python train.py --n_layer=14 --d_model=320 --n_head=5 --n_kv_head=5 --head_dim=64 --d_mlp=832 --vocab_size=14193 --activation="swiglu" --norm="rmsnorm" --norm_place="pre" --norm_eps=1e-05 --positions="rope" --rope_base=10000.0 --rope_fraction=1.0 --qk_norm=true --attn_scale=0.125 --bias="none" --tie_embeddings=false --parallel_block=false --extras=["capped logits"] --init="uniform" --init_std_qkv=0.0312 --init_std_o=0.0387 --init_std_up=0.0446 --init_std_down=0.0446 --optimizer="muon_variant" --lr=0.0101 --beta1=0.95 --weight_decay=0.0 --lr_head=0.00535 --warmup_steps=0 --schedule="wsd" --decay_fraction=1.0 --decay_shape="linear" --final_lr_fraction=0.0 --batch_tokens=65536 --seq_len=256 --doc_mask=true --train_tokens=648800000 --steps=9900 --dataset="wikipedia_en"
Each number is 128 + 24 x the weight over its row's rms, rounded and kept within 0 to 255. Layers, rows and columns count from 0. The size above them is the row's rms in percent of the matrix's.

# layer 5 MLP up, 832x320, rms 0.0446, rows 0-32, columns 200-239
size [100  99  96 103 100 107  95  99  97 102  95  97  96 102  98 107 100  96 104  98 100  98 101 100 103 103  91 101  95  98 104 101  92]
[[122 154 114 135 108 173 113 142 130 185 138 171 159 126 130 151 151 139 149 163 102 139 135 171 152 144 100 160  69 118 100 139 118 147 142 139 110 144 123 138]
 [134 121 106 126 107  86 122 171 100 146 120 143 124 151 149 125  91 100 144 113 143 121 103 151  98 124 126 128 149 103 145 152 123 103 146 157 106 171 130 140]
 [139 122 156 117 125 125 108 102 112 126 154 120 121  79 153 135 147  92 105 105 151 137 125 109 111 115 138 113 139 137 164 141 106 129 177 141 108 134 129 109]
 [119 140 139 115 151 105 111 155 125 106  96 146 162  87 109  85 136  96 172 102 121 124 134 137 119 151 164 144 104 155 126 120  94 164 128 124 139  76  78 154]
 [138 146 144 134 133 150 176 123 170 131 124 121 137 121  55 186 136 180 131 117 155  69 149 145 125 114 146 116 139  86 127 142  89 127 141 104 120 119 137 146]
 [ 98 146 128 179 135 176 133 157 107  85 133 148 126 124 159 122 163 110 136 122 112 146 155  96 160 120  82 123 137 135 182 132 158 126 118 131 116 106 148 133]
 [ 93 125 122  95 118 166 152  76 121 140 141 113 141 107 148  79 133 149 118 163 127 125 132 111 125 154 138 103 141  94 111 127 126 135 131 186 108 126 137 125]
 [131 113 110 130 130 192 133  88 105 135 129 172 150  83 117 135  92 155 159 136 168 144  79 134 123 103 162 172 143  91 158 166 141 108 150 150 110 131 141 142]
 [153 107  98 193 125 145 106  87 167  98 133 113 112 115 118 152 112 131 121 153 138 136 121 137 122 148 123 100 143 123 128 133 142  81  91 111 133 120 145 136]
 [130 122 162 148 157 121 157  86  83 124  74 108 117 174 143 137 162 109 127 129  89 117 135 139 116 114 128 119 171 154 111 124 115  90 169 125 109 124 143 133]
 [100 121 111 103  72 155  88 150 120 106 149 153  89 116 136 127 100 132 155  91 146 149 163  90 118 126 125 204 100 133 104 110  98 144 151 162  88 135 131 173]
 [131 135 149 135 158 118 140 180 128 105 178 150  89 126 102  86 162 127 134 127 151 112 153 138 167 119  98 177 104 158  70 142 149 164 116 159 103 128 157 120]
 [143 113 100 149 128 146 136 151 105  76 134  88 142 133 121  88 110 111 143 111 168 158 142 101 117 178  97  69 124 149 140 128 140  86  96 129 122 132 144 119]
 [153 128 142 115 111 120  97 151 138 142 148 184 119 147 128 163 141  97 107 140  92 114 132  96 127 109 142  98 186 111 136 110 105 132 145 103 162 152 120 123]
 [144 130 133 110 130  59 115 117 142 153 101 127 107 145 113 140 126 136 107  98 141 118 145 126 148 150 128 123 112 115  90 150 125 116 102 178  90 166 142 140]
 [114 132 125 118 128 111 136 149 121 144  94 109 120 116 134 161 153  76 142 156 115 111 141 142 159 125 133 149 122 109 152 122 128 108 105 117 162 143 139 113]
 [ 95  60 123 129 101 119 157 151 160 105 101 135 124 134 127  77 144 141 106 107 132 113 113 166 125 124 114 162 172 155 124 129 102 124 101 162 121 114 124 122]
 [ 91 139 121 170 104 151  96 139  84 117 129 140 111 146 118 161 132 118 101 113 122 155 120 111  95 124 115 107 135 111 122 128  89  62 148 130 139 126 118 136]
 [112 127 175  72 118  95 142 117 135 114 165 127 131 130 125 129 131 148 112 147 141 150 140 124 104 133 138 149 152 125 151 143 102  90 135 124 129 124 126 117]
 [117 148 121 114 117 115 165  98 124 168 176 129 135 140 149 118 147 132 141  70 136  93 125 139 146 155 133 155 117 140 112 111  67 117 125 130 101 157 118 143]
 [118 102  91  95  44 132  96 108 131 134 107 108  99 131 155 120  83 148 150 184 155  73 133 163 176 146 106 128  88 140 118 120 113 123 102 158 144  97 131 119]
 [105 145 103 131  84 127  89 128 116  90 116  90 107 123 136  99 138 141 137 114 140 142  95 149 121 174 135  82 116  42 167 127 172 132 141 118 118 135 114 117]
 [123 133 143 153 121 132 132 104 179 142 119 146 144 120 144 112 126 143 152 112 108 129 111 135 152 145 160 108  89 131 141 125 110  90 124 119 142 132 108 116]
 [123 135 122 157 135  87 118 119 170 135 108  94 172 114  85 116 166 163 136 109 154 121 108 148 176 107 169 108 115 138 131 134 118 129 165 128  97 121 103 154]
 [100 165  89 119 158 161 154 104 153 178 113 185 144 110 104 130 149 143 149 118 140 143 140 104 104 144 135  85 138 127 105 161 122 130 107 129 117 126 124 133]
 [107 133 107 119 110 168 119 121 129 125 104 148 169 135 121 156 147 166 156  98 132 136 142 132 144  81 112 100 119 140 176  99 158 161 129 120 149 168  93 114]
 [144 103 102 130 154 141 138 137 123 116 114 103 144 118 134 114 141 142 140 150 130 109 135 107  86 125 106 179 107 112 142 149 177 152 113 124 124 146 169  96]
 [119 130 136 137 159 163 109 111 123 129 132 117 112 135 162 117 161  92 128 116  93 133 131  72 115 137 164  88 113 130 185  97 103 137 116 171 145 118 111 155]
 [130  90 109  95 138 187 106 130 152 135 118 144  74 106 121 158 105 134 140 130 113 156  94 124 147 117 143  78 149 131 105 120  98 169 112 176 105 155 134 134]
 [105 153 131 150 106 156 141 101 121 136 136 135 173  92 126 119 145 125 143 153 145 125 151  83 110  94  73 135 141 118 119 111 115 157 142 153 120 132 142  93]
 [151  99 117 102 102  98 118 148 159 105 180 106 115 104 103 163 115 125 109 129 143 122 129  92 131 100 133 112 144 173 149 104 141 129 103 107 133 143 121 182]
 [111 118 113 148 102  69  94 114 114 137 140 108 143 127 117 121 125 160 127 113 112 137  87 128 145 152  73 153 144  99 130 172  98 139  61 135 180 144 157 117]
 [124 163 107 118 124 125 109 105 156  88 107 153 106 146 136  90 142 125 122  70 158 124 106 113 128 182 140 129 146 146 114 150 129  99 118 113 131 129 123  83]]